Weights of a small transformer language model.
Size: 12 layers, width 192, 3 heads of 64, MLP 768 tanh GELU, vocabulary 8192, 8.58M parameters.
Architecture: LayerNorm before each block, learned positions, biases, untied embeddings.
Training: a variant of SOAP for these matrices, 132M tokens, 2062 steps.
Each number is 500 + 40 x the weight over the matrix's rms, rounded and kept within 0 to 999. Layers, rows and columns count from 0. Numbers have three digits each.

# layer 7 MLP down (transposed), 768x192, rms 0.13, rows 279-315, columns 0-191
446490523540533549464492482421468489527536514473487520502412522442531427528438477516475466544525480546451476493510497467519571510537497421555439561514485404479434448466513505542478420452456482420557490447541552489516473502545527525541452436535505478535528452548478459506526401496516436526570514465575500498472504457471522515502535512524444515447487451508520426493487521473534549462488542610504504463565495477503498491427422556489542410545526499538544525439551450540561500510504547496460494523575519571540530463501515474480478483516510462478502491556506490594441562478365523486
487512517492448504511539477426523452501512552502527471519518541402572510476512462412521469519463475500510535550565579499494430507460497455518575465514548487500513477472499442536521516556391549581456484497495551563410550449505585508443536511485514505446469543497461478487477559498530417572507441488572552506519522497474429529538513522517510537473547532551485475478559506569562493573484465480578573539549488499482497501512470454449488544527410499540474461433486459515487492424448473542471532572512518448512446490437527456510510513483416505465481539520528514502496463544516530536
448538482520509498490487502515547566469479490555527540478516481531489499490486528495474527565479485486483501480601496457546455504503509454513503550576487574511500520539551474511539584501545414526477518525498500499477502484460464426557489490448490495557523520417463475560468500494477494526532523501482457539441460438493454591529487567508574567484451556569557495510536553517434516541515514507514541486497492499485463451487463460433481525602457520485519524471483515536429547532439502513489434439511432479447465529504532519541493580432501498557426437506557528493515416515441537514
543606523535462551480503486513468509465585488470557465536529419505481426528570491534436571498481543502470452497452528448533523498399486503494445517537492446581471443465487516466472469536458452469443405479571615530527490528468470447469539508481453570442554452502554503506480478421502513426411482547489517462462427479532468434496531514562506564502515488492480557532409475463508561477529534506563569485496476486472533460451523506469480477460445516505528601539533501521480437530474489492466452404485509500432505509526582443476464520551540489557538486479529512516441487491537508496
534497504518488507500560536476501526549530487458500450496533424541553441503523430428458525520505507563456454439420450474503467504497507532446484420522561431487469445403495488457493459466552533584468458458514456482512505471512468519488557501450601470463458395566462489505470444442466494439564478455468463499580498419481496455485539586528494506500501502526611453448580496560510468544549522492560477492537478469526483553440496476443488512488482514501458542457526562475513539549552524563530469561461499531543478511514452536467507542519489577458488558549492534506512396493471520540
411452539521505431517557502518470458473532512536435495490516521480526514428471484457482459560482445482557571508488514517517609506434461526504530482555466513583537514435474562469505503473424428483475447467597560513425570507583609534494489563550547511496534529458443452558549536458527503461481475503544456480565471509549402437446531456542542520489505529490606506481455500539513496509503473512522472452458487453491591479524533509492479431495511490493473516571491520490477516474580524473500539514490487474574508495451481445499464525457544567464489559508581601403571542566497507530
492509464493588447509514457435491429515448490493469499498465491493468527509508546529464463522475415590480511403443455460503447513551532438482449528511449545571519534483520464455495480471509476442488434570458444551474576488501455488451521482545472449496496496522492497549517464524512500488533439443564497510462543472510503518504496491463517501532454477495576462473516494507490526403493568537455532498513575498493518511483544519519461465504545513454562521454519463506540516456418537526468446476509502486429458451559526494487528472524554485534430480521497458496415474536484563533
492553564528530480515559472543480432496418528424566543561453562456457453469558465489415548515438475482497552443466537533443471440488515473540579517521497483510498560440502495510539500476534491510525508488492527583524497520558438569528550505470443521496483554510486542490531535457535465461473436504567594546456510459487463466560445420502544465483524501515442481449520497508455500496528502513492486557529530491548562464568481477454555532425490551445530520516461494495481489521501471468432481497520511507488465531544485517466472418522576506540462462428497510510451493571525527500
538517468503525515472466584463452512492459468539592616471560512484498415495517473513544484436547550427536488463550535497591466519511468481563484421531497497432532511508439443506539448537433515454453521512520476524523447523539452482504519490466478547548489429551440550467540489476495490492493551488457515534474506461577487497560494490563524404550532571472471483505564576532485504463454408542464380578552483548482499508506429416579488484450552543509454488438413511481398496451530414543484542521607540524578442480471462598524516479499476506467476415473508556479444484495373464484
542484476488457540504532447454513458466516497569500535462499585518527433463405407442477489541519524459442505536552480533499530481471520538564502504553532521564472532459462486484526521519462465452472581494492581441469491439515522494441506477534448525493478467560581539454518542464561567520426481503513472476488550466481498457520439463501469543482371504522549543480492543499518428517544539524482536512493491486482511519517475494459488499422553477548535495445438569451488493507522557491547531542586533498465495534449440492511472520453512465406492534502490483535568498542516472471
580514472508425531517480529478466479435466466488463437483488581505537537472526501486501489456512452512494506431475418542550510475487547460533494521513467479511515451465573487508492544534524590541510571574511470547569524549526560518479494500439494521515504537462581472529527505524533520506501526486600506466542486549511539501495546584513443527516522539450557513483466497503495535512535563518552543393510533520464495532536516477491490465446476457458490542509502491485556497476496440432488519501507427434435545515429470552534533450523584526469506513462475569537473539517454543443
449476497531458515456567548449508586457561479485491565530485473521489500546476471468488546456474458535477490472469505522547524510488483580514478494548526441498539445497457488536498498565494589513496551501481474490505520475466482490545464433453529527543529467525446498500477486489542492494485510519473461505489453492474501500528564543516486543492427542499517436504440545502504519549534463508482505513505486503519507509483459536468493521475521473486543540487482491512501500539473531461474480466596553597525504442481487462507566516538533465555508495520462521463519543508495522497
446510537516548462529474465414518545509492562487467524527528466459470623525542583502492519447508537567498443537489588487494585573413584493529561509444513450578510494540492424481441532471480455427484559488420512466490498474501458614547547517482456524564467514513407459441535485468532559434533461468472583456523550438471493497434447525495516511432526519529520420595485457452435540585556521491509468502530559507473577541528581498430507463500490459602451494530431507480549444410526567415535505505520529584466528460540523453488404485519528484524518494489517537483516463603543509511
448476507531461492567510520426477491510513558494424487506534430500472501503516443506522463435523556506489515489465441476449466487447525509587486473457527468548532489474551487559560494523436534513481496466555469458540496418498504392469498541528463525561492481511465577444522518484480524461485513469465446478480504424472455511562440514486518515463530515391496474533500485493480556511531512467505564590444502449500546468530501510540475448445511569529478536507500415428480520502487532470488469558562468565520500488437482540455501423510498522484498532503504480441459449530476511565
556567445516589441556549517476565449511493497466436496544376497547497550440465512516553521512556520503551448515526498540502476458469522451550491511473474496533538486515571485518506477459500488468521480487512488525523532486543524470473496517497550517510469497520504468416518462531510442462542434477477468491507448484434507579461497523512495553504455485545504519519471501483623520444547541532470414453498536534536582485468450554517482478436428470509496588521511525538492479481541477481505560510501495546540522511564535513547464488508458495453541511602505515560528519476477487492
550598473474507439444469446469483417511511523518556578546532509510482477556409489487515519527561489458529513469519547521467504436543525479508475428476464572510528469489478481526495577498475546503508535507527488448465458475469463583521536484531439503510498519540499472539490531473523413514448454504530576471530503492526518480443450499469471457495476511440541550558518510470503473523562462525518583538464483549466556538546417501517501496450549520480550404507538456511520554459474508541484475477578548484523531492453521545487542464531533464491494465429418553567491519512452532529
515544463558476498470540539492516517517518455488524510461438524471530506498526509511567509549525477482548479534515434587510433451475471476472493487500477510488534447493474495515510551492524504534507520491521562454502472529457484524469495477469508515446380464534490523433484508496505534532493423443457587570539504493459457528527567552531510553510435540498474548542570570511542515468544540529458453449486527541464573491546421452487519443438512498482480459524489507465500448499440509450436566583524485534489460540539468480527504473459458452449435554462521490463450437462511490491
488528434492452455616491441509511484557538503539456486548500478472464482523448525570474544496626518452573505511422509528449471462502486439569489458501583463516519508538571527510411537461486397403451471524562519453439490518453533488420510569522507462563405534464569417435489534517539492559576502552524510503531510522488521494472494499469468487490506455508516405531400485449495438510426437491461520460489464396533533476520514471504453499446545451526504497507492561493472435496474542526480514432523534506431505523501530469557489429486580492478530480514503523559462492462564482487
517424515496503510489587467464550416519504468535480490541427499574496457541428493487466521432585502451516481534596473481503570547470520525558516481484515536508583537465508497539534486502536423539514487458565529512494484522450464513535461456487526493534446513474500430534526534481528500530480521480466519493484497513514545548495576539482516455499522463470420498441545552559502406515486453469443519480518450451578465516526546564460580546572493520442491452457471514501458532457468509460486458564457545504482545429513566444443525514499460540476540493476469481476514462504493505508
515573509496473513550529461492466431463499576507540517460458553453519548568476550515428475410493581530471482530559523593590472496458488503467466555518554537494541406544592404443600531465530496502574498475542534427425454600463524564388503464489588467385588490473559458501439477428513520480471563563495453518495555490478475488393501523590566507528430517468449423503411500543527520469535559474443411492437462477563496481398520445455468391520483512500495505488496569428465494515474507448472518500481575497551436550526557523507579518468525458457485401519464505413463572536541407473
616533553490491532503537487543567550509492454509512448509521522475486453473618496549512504509492532471447450556459465504479439472444528528504541533486583445507483557555538514526476527445501443439524459542482477566549461485442455508555508432504487514505485399452456492502478561504478527513508456515452504517464443492441489487478570529477550485510509472491522475490566511499519494562520531495504487535504420406490462483493480602444501532499443441587524525480525448506507453459527500551523576495565528474418541472478457494430470524485518541521486468494496519367457417463462519475
494427522542450522484475526631517496567526463517513506485448535540493529414534552497450570553498517514496502528486517490436509507518503515461516425523544462453471463459437472441541525451544440434498463492548529508469440486495598514440428470622450471597475499517492548519432558402520512488550490460534481476505549467576480469445449505446470503488515552445482517506578470509472460432497488563478506505455540501522395495418472501512556515525528552585488429503522497532463513445528549507447527549506476482463450461519552510400499538470549453537484519472498518413431584523479475508
568504538498470538539501543504550456509467580497560493518567509511447503499479513426544488484525502419501508465544483498506516485515475552464498534473511505488488468490515473489514468486495458507527528495506451526545543520517488484500544499474588487499488566525520472417494451527482483481491571485535519439476467565534520546524485470557543504422518473541458544529543422554431466497472430513500499478505515598464519468501502524477462485508542489506527506470562508521520539497496473547530500485490477513506465491475580468457463563496516523490501490495423437527458492533459440416
489551470477492511457415455500459561505500548493481457494422576535466409529453453461432562522615495511569480481551523582488563474459592582486498454476554506549534504409404433425495563530473489483529504626537462497477516503496510547475485395518551500501539448497560473491496535534455498567495467547409512560467535459530446533479416599381427528428443611526513561502451484492419515513508529496551486472455504492522463520449457515498560532564477431486507467361453502582494531529444523465509511487443455511440452499497494577456557560521509484540492523436434505423446456549503509510
494472557536389487419523512511459460581444474488506525497517501584495516551534477476457487453502469465556477516560451512384476482463470533502551479526533503535388535446503519562497492543444537468537438467479509492437460514487535553522502479523508390515461513390427490426543480464499506502524479407464456539460537507464507483560473543526557522514484424508429404540498479538502498497539479566509443473532586516505429469521529531451489507406505533432457502474500402467508453475482487408514405467495496473432440499497547482488521468477392483535515546522536504571590528514570489483
572581522503430502472567501519483527564418484607510489569504464461503439414418491554541487464521563528461493474534515520507416490529487406457499491542482467506567499499468397521562508438459526459469523463507600543541555437565544521514495535447504550510508489527461480517461502509535460521540487496536548502558463523448513413522438592474494482573410497507483496592475487476527477499488561529471479548482531527512485480502509512434446507483489493535483465535465487510586510492516457499506551449559506507480453506502462539513494480459519484400511534522524443574571508457478435462
512488474509511519500489494503573560562435469513456432407420530547515485503507435472502514555467576497532505490474519528475560466483549622462484551506450518459501515520509492522505507447454517442421443498529541615462459498453555510475531497464554484489562454465497499585561482417528476503481502557531502511477492438511545545435479496423480470474506529508559548538440554546579530478449458486549513486532519510470471514460478577497504526490555495508509548499481510537505515484558543522464486494544512452500477437546517510477466506463560531553467459474557462499449434457526499515
567440417532557506500474523665472481510554494515495509563518519529528541530481529513434488572392491565527505527476517468526502514488490491471477557541500487459468528486511491459534492509500532498489459512523458514488510507497500500498478555550501494520476500516541508571501531535482501459469561530500502440573503407515487530422459514414507554464496522523511500509503514494528482540524487512526427508458512518514508515550495541452479557487466460469522432480436485472507441550473460514516506513486454507466483477430498516479482517430519470504464521504495484597513501434523493476
488490544563475526498500431492477531466537466500527531456488498541551526446483479468472563411490548505520561456489443504535482598512470441509495503460487493495525498488556554528548539549544509468503527515493512538503440543457472484527540534516488524475487511505530519473496556479514496426513570515523519448583492467564516490499514504463483543496537488502504602495494535542453536462512450529539466523485484438458542436524456538466491493531488522520482444526472482456444497483482523490462432531562475504441460495531493521555485542532492522461483542466417501462520512511414505417
551451417541492500547468525432487573495522531407509486532546477525437475474500452483476439591503455523438549522490514517568497511430490453573461450487436468506536528554567522426578433558488482535525459476492485451479543457568544409509557457466529541502455524473414515515575486505472484458438504491505452520423501518405532460485499443498484542559521508519496505472522506511502534491511480457478555579526477507505494573520477501428500550555512436529488513396491506497554547476511458475501482513446481496539507484524477563480548512547551405508459508552386531549524461401588525501
535439489507499533520503503515423480507484543531415549485517509498498462453473527442534491389526465431434474463501401498451538492469491515459497500534530458442535543474549455545482457472474502517489397555470501482494556494485515498417494451471488568478492510507486532484488495522541518563572477456487483474486493458557494489442586498479427538520527569469533447518500500458504436518452523500485512509523541514490463500537526588529528503455602531469489476447518550511487477543482526487490469484589530536476543484485522505447441478518493503498558460458471491498573532530505591533
506497522539440502495528474569479495478429520465522443470564487470540510459549439561515579446522476502533539505500471516510536517506532518505489559455568531499551500501575569462563567568469528517504513482516499486617494544513447485511467460468466475522483464477497505505496500533494409483526555474498547529459566485478493494466511520523550475516471496547509511544486541499516563489475540556464513564493494523455518498487515440482544478514484472537470574597469433494544432498528543381469430493496522543455536476434416492578458484473465543520487455490501464465463487516569541516
506485554438506539456464473534485543528526525489429508448549425445564543451500487508430493446525456524439457474570467555499501482544535542572486464523475466477428590467491516547510518548486472459494508556521497417455478437428472472515491550509563514529423568455493542457472426435407479528555533494410439543502566462570496515511501522565606522486472517502480541469472574550530451455522487503492507568487519542490511512508547410404456524597399488440476529485517561505418483474449464444511460554442516443430512517552509476591467444523540497499531473459505443513590499558535455505
455502480522469471444457455425551549510438496460490489502503537505500584521517447518546435512455512504550523469516521473481500532511486546449503508443531520528542499567480538510525537460506492517514543473489541506522486513504456549560511462538492520494493597500453541522549469526476525447517510465537511499458544539536454495559507530532488457504464498497551501543488492478482506508497471470559519521450495526495495497505537405550543432508474550503568475537502493484457484437515511473511496471552474574467521507510513440501492468478492455511588440601472440525523456469531509425
479533415524467559554532451511500527588592464486547483452429511532524523529418505425484498509475542591491541524471578488510537440587514454462558505471481520472527492574482478475508507535465517433532482554455594441483563509509501524518537517577493504489490459421450552576486454537549508521488457487569549497530479463495519538494550557550450529515466498478554452488534519537513454535442542505535483411538429521420471479510483462480489565558501454530496514477528587549434512561509439525490583481484450469495562563486458495438542452513497475490394484461478476483436526462455519492
492548519440457434564502483503452543529436523448452492506501562539525560481458456448578440538488488403485459471418503553567429523519524426532541503573550475526507515479560527424481519461497501481522397443549531493523583504464538453520471480419547456580512539543506570485566490470490501435457500436471450498533473465457534494468518526483496527441511527506473501543534603447535506573493557588521498528494560557635474448493492434558503463474428483472464503439468516467464553449447549512553551453494506448503563561513484577500472482459476537522576593502479474505461575471512499411
509443466467488475547412503526437569464477496537472564488489462511440455536506480498461488536418459485459513510476521493457523485496496562501520512486477376514465431537581487547515517518554522503568524478427540439489557462537484572499539504559582501444433479618520514498470481533420537527471538481500481494490485504498463521534451478490533512551473543486498544522542533533560496554455434445490538466543427468532454489566475530480539475484504487534473466526507451518485559459480531608489508508500498502461496552461507442561472512479483493423568498398524545451464451535568481528
# layer 7 MLP up, 768x192, rms 0.127, rows 280-315, columns 0-191
467453456567509471543456545434489562489494496495471441488464493500463484535506519569540467462456482490470476532463536463449549462476486487506453503526561517536525454567559470496466443534464478536496456477455491486538480453494521484435546459494549468521552467494471535447492436532481514509588527506519525490510445483428557554509565462533546536486468568544510546531552481456500507498529459553504570480420539575471481461501496546486542462472476477445460596558462577475551500449531480527447511479527409506451480538394505472488499433524487404462559512542435398487515497513547493462
434463457520480528512456498361447466433529473424518532461516515485475471480517494517533555610461520489458530558568446496532481426481518521522497457431440499498528513472499458511438497554486526495463422492545465512455493482549486521482454546434428469451496509534558515507492460567516531557467521513499538461553452531474487454553491495486552583576506563537481503475494418486459512526439537498478491501523487450430512465509485499502534461500467467479486460499552506462565538505530569489533494470540522477498469493480526527500488492466484537482454477499513484527502492589462542447
561514528514504473512419494474495528517608477453517507531488483479436554522578514472494537464431464460470507502494524518544497520472577515523494500583511531468557497442593537465481410574544387554484471515573517535533422501542519525464479459496551552525497481546453493406437450480452491454481492481460516477512491525537483512539508555558580460498439505510500547512466514543578480476530558533518465528536559455510508487488503464557535454526466452514433529486436486516493477474548484536455498466492455482508483578496556437493518586517471496471486462545436477475422533496531451535
553505524515649493531553538506496441575585431454479564523550483589498573448533509507490510526527521448430535412578529512437488510557475659510463466474450497528466452496570498511492521526477486531506536516423491504446493562515478527461519560526547452467394499457528480445455437533545479463502471463477473404526502527526572577527453509498518539476435469487495521521501561471459475508504507463417458421468569518511490518509462495458493515449508480486521538482512548500515539457488452559556459514523576522451539491506465470555455498564512457499544503445510557535485527492490503526
488494474517451447542520579586503532512510509504446554547477589494507569488554499531558481472464449443523508393499565432481499447544589463535512432532519500472475488559523493514408453469508491504479529447432404477505453509499507565427510458487552499468506494525505462456478449492493555559507472464587483467505460435470577556574508486566501594529576519463514565573512530479501524480478500502504533474487459521461533469450421581457464468500483569488538467500442458469524490480472508501543491456529524574555498473551572497552492508542543479489499563488486466526515537458466531474
510445533487538472464520458605493558475512473530508601547522392446435513536445472489542463487498447457455536509522513546479467514524541481499491508462463574547489495460495470617472437495522487460483562538487465458424533492538503571543512433494536492489559450490488429392443474491525509496541476523543481550530476463460514537480466476408453428497492465500532499518489572535473496521468504440498483528517522481489461470519496469507538546510523506481559480566552555514545615444547445510445469485459455584591499560447528507538544468521503453495579491492522545503597506553484549442
472504550504561541464488523482435542470539475512503496453454498524534462544482506554461475485573510461428506540510492559541502462547433496485546450512482432470547524499468534428502540436508521512502473476489512422567515441526497497493453550519510585544450498495582451494585401430553471444506514462468485554447577475515522459568543489518531542554569513504492486492477473562448501537465527493528503505501467487410516458457509512484482477518486621477524482461504515501506487467531512513496605539513472524531507465499553499512512499492543484438613511449398468498525519532540561524
499519542522464528488461521415494515550517521442561550459505487500474481454548501520467413513501500479509453496503574563501509501482522493463578536477493430463590526546516425424473546434509484530483467501492453556540434474554449515418521510516555547505535520500472503495476493507477554501464492601477493532509568481499482476561556539528509462559407480498513535444554522490587504507421532475417467493514424486479444446476521514451544433500569490445593471511451470481467511466557465464525508496586545508518470415455524570515454486525477548439527453532429483482505512503499549471
467552451483485492520496532479449583479488448590469468506562482461509500505548473492566468493431547443487486503515469485431490462528532585460523506488473549532570441507568528533505494504428505549528538465521477539536525460534502456461552525461537561561540463512564467478490443487455589509585508526612505573470500522471497513547535464517531461545495470479525515649571471461514519485454494512505589507507513467500543560496485534531449535532457504545488489447519532513512530439497511520518504523506467544495535488490537519525471444490427518459506485442528440541541481489520513484
499448514479532488479528543519494504547553528495522556555540520504402558536488493493499485532482576429448508470501534489465486454519492470468468540507535498514527536548455467498450480515550396418554493488525480468445518474530505492452591469541554524529464473478493514510452544539472551503501542575464472461487450524563529509562486491420499513447496502448576543501490490577456521550442445482451496554526473466568496435539512493476552505456504492512486511495487498491477498508520463515396506458491574475472431532537469426431386578458505460486458498480500500522511495522506470505
500512511483543483526443517527524421458543481499542468480515468532474519462499495502490473531524594488432537436486507504457541468496461506520455472514505472448450495518488532535535568459522535493501492573456541521502561499471474418496490445473480569428426550537457557416449569546504573516524471516566538477590529476493527570534553493481532443481506452528500563574493523519466533522447497503553475488507515521494529449533524477538555508489471558514565484536414478526468507460481444549522536476451581507528483481489579532573450517468469529513451535510453516553444437505500421467
466506550601454559523480544465524447515523532501530492527480478494501577523445533495519456512469497529435534496589573467559487480440553527460482509469591565558458476585461507508464443483419471484537489586518432508426430525513515608519456395511464503508561484520443495495506370473503512504510480530557464428535594519381527510469487437414500546471529546434534517535539496472536526510405475509474448499516570494524502521613492507422456504484508486527442530564508501474530470517528528445601440433518461538555436440512623528522498470563507445466458445472536501463514488539532492447
451579498482443452552463496434539451466569531543529495466518474485503473591503490478505522480471547442464491524493554548462516486522470462454479555457463519557545485487524454414549501514574502527520543500531479511508453449562462459442522488475486461514524503592504489471453446538490546526483567553538482441550493534519522432516580460563524477563455539451484581503526547458525484597553550482410524511465489498457438488480535512526434505519540477626508458493449465411507627547509505477498469485488444597524510493463561503477539443486450488496504452493443496460505480517553441479
488440536518468452515512442467564454498501472563508548463499455546557552472499502447488490535485505536498588499590553489486462494461530495478473446529471491560577554551552514470482531542489478485487408461452472584490518467505453497511504531460476457495558484501486438492430490440452514544464496494516479500505508524439530492544525474477574565541546551446512522524501465440487444475438541509548544551482555541472554528546473536482493495529440491485474491484440499426537475478559519500497460518556444513513517573504560604509457598589492517435520479422476515445450501578559451513
471546519428477516440498457513468477475508499494483439518540536561473447550450518533501515570461578478462512542495527515489512526489472510477414487411563509591528549508465511495475498470511561493515485555469559519443429474537434459438542509426536468559589478442502517508539465477437489515509526556498444590547428482571498527513477446461549490452493527487423476470529456476501485466515490503422508550428500513439490465517395511459464517460404549447523538530440509419499520501458505493553529496455441561517512482453597561533536463474492532514522520539452432503491565526496487507
487573553560488456552447484534568501549434542484509481528523478512496511497444479550519440479522458545447560505515560481540451513534516461536426507491512450551586511484510499547494539504525516486537513518456487521475484505513420532488432523410526493569437528486528538516472499516500493526484426484504494506544556499469429556480503475464567548489533581507442470471495437473493443514510516480546473442482531523535447564506452519515494516531522388466516530508568451459513469516513464496526490410538456567538559416453499522488597508495500529483547573569428517500528529447518510481
491473525516509469443443442533481490449553517501502520482507501470450502527478479563530487522547511503506566577497476505568536479490510482479544496439543466515457467536542504527466592505485491496485482462499547550486458500469497582478439520520510471412486583474482523450477441549505493424524522465527457515512524477479599448480487498555553622568453491432552552515555531552553502476483522433445511418499565546500493552469503491547458527523509511419485477568550415507477509490501527496521502502536486591443506496495557506517479487534475520484543537446423432536472523470519479526
429463434443529440520523549532497477522529513496483554466562485541521497557458474481507513502492489509447485532525469472505539531538490482602396494447511381506513425455582500529488479457508468519504537463527556466510494569486444488435472502488483510470514480470536510527488472532547506483460510436532465474529472542492566562488511467523545485515493516483490468570496516522493435548520515505503500492486522490506503556469459463505530537475526473492454513521463513434599571448575505468549544479416547487485561529528511562432465560505533470424575554548478490475477528517468494507
565554469537491469532520536494434504431453441517517530471544539521484471467474518489470486503427602503420538489453520524575513560528494480483433541490490539521558386558606590504577536507491460582482409440475543519470486550410509466521558473524560479424480532446489497535512510449497472558570495473477467484518555551496462507522614540541564617543503546512531511481482534499494552469570539522461437521498502553514544517438481493470500487505556486452507532513484429472444506475521555591526485529491561537491584537521514443525441535564520524455410478513458502451508493469564451586
516443456573481498517541493507477515459550484423484457535548484627531491518457492514503502518440510420474461572520491548389515444441563464440443509506484533461514509455499583596436491505520478541557471541513510475535465515494449485496493504475511494452463464482469466502506461571492555511532451481468526533498497535444421455442501463558493564459475485503518497526527536506560459529500435437466479473519462539528485456462413482434474554580521557542511500446533493500481533482526498411484532376503476533368507547461488505460572482572478458512548428509525528536546529556520494507
484506538471503546523479570489475517509563592502529520539512555482435498464528572496475445481437531483502460473544534531528480441562485544448474462467513384521484491449485383470473504470520532510471503434519447513518421516457493520417424481511537514540424479548594517550472474534573492508561574474584548506584504531487454494550448485514502531504545522542504485449515488524573491456474485465491472488454491460477507507426542543528537506529534504468574455525476515534498509481526516505557470572492532496365491442547523453587490601505440496433475460499508537418497527474494550474
493487525482458508495520425465441494497475561542492520552451514517571574498453540480505533465506523472495514559530535534510550571494605424502556469470458503538563479554530515558575499529530400562537523515567557443494466440532492487511452563526488468526435501482457519535523552481491528515470485549400498600482551533473489479442448516452464429468489520576482483535444509532558461554493515501555543470551411497482486499568482469499542464510468427488503488435487570474576403542511466557491459532454502517517494498418535483560455501488497496481517473447504492450495514504540495509
530474557568545507490537542454497421491481493491565516542500482467475575482578521533537465491413476509481532480507512484515429558502480419516492519543473477485476499491579503537513470495461483560480488420484571496499542489497439493488506581495489450492490496541469472497543479472543499470474537442518511461530488575532532479535569448535511547577488440488452410462595509520542472496511517461517470464512444516482547460516459499480449489411495498511445482600503503443517475486544460507484491518524504531519501525506510441546446484497469530437486420569501540518502539489503485500
523433544464477571522506525525541579447455465520551528555558468524411475517533528554478535557445499521511467493523493636506455495412417510542494525469445509436565568455473477555561561469489482531426527466497487526557458484609496536424500540478532440441540537502465471479484491437520515497513621503499475487421558527429464430503488548397494483471503541523519561520497549493423555474539564545515479554454430501448474525471505494478441493552485499490459538496560484523463452497529533520515455506523521548503518560438516510463502554471459454537457510481484545424491557543485482479
479510468469511506402530497476473505538436490530532516562550479489446442462475566524500477525433529517500529546519486569496449528526505512461517477505467425542527496451521507507528547555436451537486504503503531420478517486511574501444496469579499499448573520403491494543517554446540436595483497423402523493486511532427498435455523621463462486497404468437478561534413512510481545481514521463446526511562438537451522530497515512515463510562586535503536466500461471544517450529554444478550541476456512461470509508530531497519473495494479481497488480415478595514524500498452487478
395513571546526490502446483362535470426539515545446519470559494390509405457512562539503482542555451523443552470496469502474521536500464463449478456460524468501577495460547544445462520490477508471536458583544559512496600510525512437526494512419459588476499493450537450438418506502495429499484481529529538561453477526579558517487568547501508459470508489479487563531538545420405580559523449509443478502512497555526526485507513502516471559539533532564531437596490507488509510505530532519524560465438414507501464478482579564496453484514526515520489474425434502496438455505466478567
522548501538581437483476528439495501438573470452531546549540455534496492474449539533499543533482508526484471514477527473444491483514459488508512490553506456507512544540475547548554476501425450454507522522519470507549451517503458491503485490500516466446481526560491513486478479550478488587513528439530490521512498463427508485478529522511456472532495537501492478492584491473491555545448503527474508553497557546455449482501441495504482446530458486421472428513499488439559531484541500541463513509463522450511584511442522486460554498507460515488538561537515498524474529454438549454
534566467500545532509517531454515505460490517513499524504482550540537546521482479518465446560549514463497524545523502472480517525490537489500399484497569477517488444517560483514459477526501475461486439554480487490505476511490485458514542526475468470493477458526524469470485569548478518553595501482464500564479497530474453411494465527539451519487523470495493555522535468452525472487500513491472557471501515518514487506504412573511512558518503450450474510583531448467492485508514444511536531463471485457495488454510532475514490535525498430568448525533474505558529600472497449537
493444495437491585505539515516479467556478481523517553527449525524484564499479531495437462540506503517539464438498461498481535470480455517528448508493463560455500494561467550563518464487485538484558511485508510551514525472470511498440555441526451540516491546597438498503513532533461586525442475510444426501514493452512539492530469546393461517484557516449518460421481538496510472512433430480527422472516544430488547525536502453496561470587485457447501498471515426453570569461497489504614414570432529471550508498529521506439466473544486402380524488546413446475516565468490501497
549510467422495540545486514554532520500509574601488529511552517529537515434524531504526441512479429533423507509508500485567561496518538506505528483507496523441529512499522477599545487519460506474492591467504428503508475491508511530487498441479582456514471461447452533486468536461481451496505472534473467513487452511473522519440429558511482467490532525439491544568538524541558540502414529440492471474477447457564406499549502530505515480498560575526448420472514585548543501489518446415425459486507458544515517527487527494511450484483413505498477478451432514432493503581539587533
539491466518510544480467457492521494570481501543519519467526501435487454514475526428496465442495590510491494576519492529487493525437531515504549411471462516528592530458491493550490452527499515467476492523462441460470517512484482497512538531539559500513527480537490410496474560478501476512551459475533428458579447546509501568523507499488480527538475491498494449463474557463510550510536472435524529510541480430464472522560447489477460474528557481513553568557489543486515498572458423554496452461524453584497476460515521508530546569502491455478543570516498474541584501468480555545
584519424432485518519499496548536513568556577521395517508512514482607539524447536531527433467454486444422517496548586488535471555470561455452533435544464506519461525488543463481477526511491453508512519574497472425529473490546472418485426509497534476562488547508451548460508518456467537472519490490593521487436497487517604560497501536383527435573520511491488476517455501517545467473499518466500404545528463473511479542535509546515431501506505560512525527414541528511535480503468438439429496501476427447518530460535511537575564556518502459507591473499428489512475451506460560433
436580435533446496475512556501539451541521468487577528511488483553538558468498515540500546484535466494484471482475531479462506457417408537530471535517496470477501512576529473537542533616547528469367494511477482457492517476466477562505516426497503495590487609469542584521547555466462509503514506458519495509490450546596471420517462513464525447571442515478478447537531527569503494528521469500513532461515503475473472442452477514425561493506540462526486448505527560508494439522550517535551536489478561546508555455518474523557500524496499466511541496473479569500474560515499479505
578582482453493515496499467434591572493520524488446461526517529552566531538420494512446482540549568478479503450535587509482493454516554502507464571506461526524533525445526475465516430515486526486557551499529533487508554496488529501504456496491447529553573532468536534596580499468529481476529413493486441409522512462492451524443486535534477514461525494450468551479467575482513490523547481480395522497500494535593537446418496461495584458570538390527449556494452482529515511566509409486482427509472492515468554476510514526494498532536476427394475485527501520524562496528480418462
462542492477462446505501563487488524494473478548433457489505434557461589497528532502556495501534500503540457486519447573480487465555544485536506388541495445540516494487442485491473461429525682438541518511480468550506480548478538468463491554428504459600515532566537533512503426550547461509555554504583553455456495474534518500492506442496541529525498526429494444502540561471493535423543492513550491549439528465540494482412497476548477516523546474529490538521467438473573490537463564527488366504484451499490433511511525503562521476499492439557526532474515515471456500514433486477
480483481484479529552441468508549414543482527480536456455533464533531530451503551543503443511511511558473482557515498481445523570595481523510498516437480493504507487546483514433504485522445467534466452518506446480544444500467582499535463476499521541629484510526526379559507447442517550490499511515510465455449511553574540469375555507430464509510430543512512515522467484475491482497477558497543443521470475482474513440509500439559505577543518507496557504457453524491525495481522455555514489532522501540515411451514551513462483490511449445544501501520509498499515450530476452563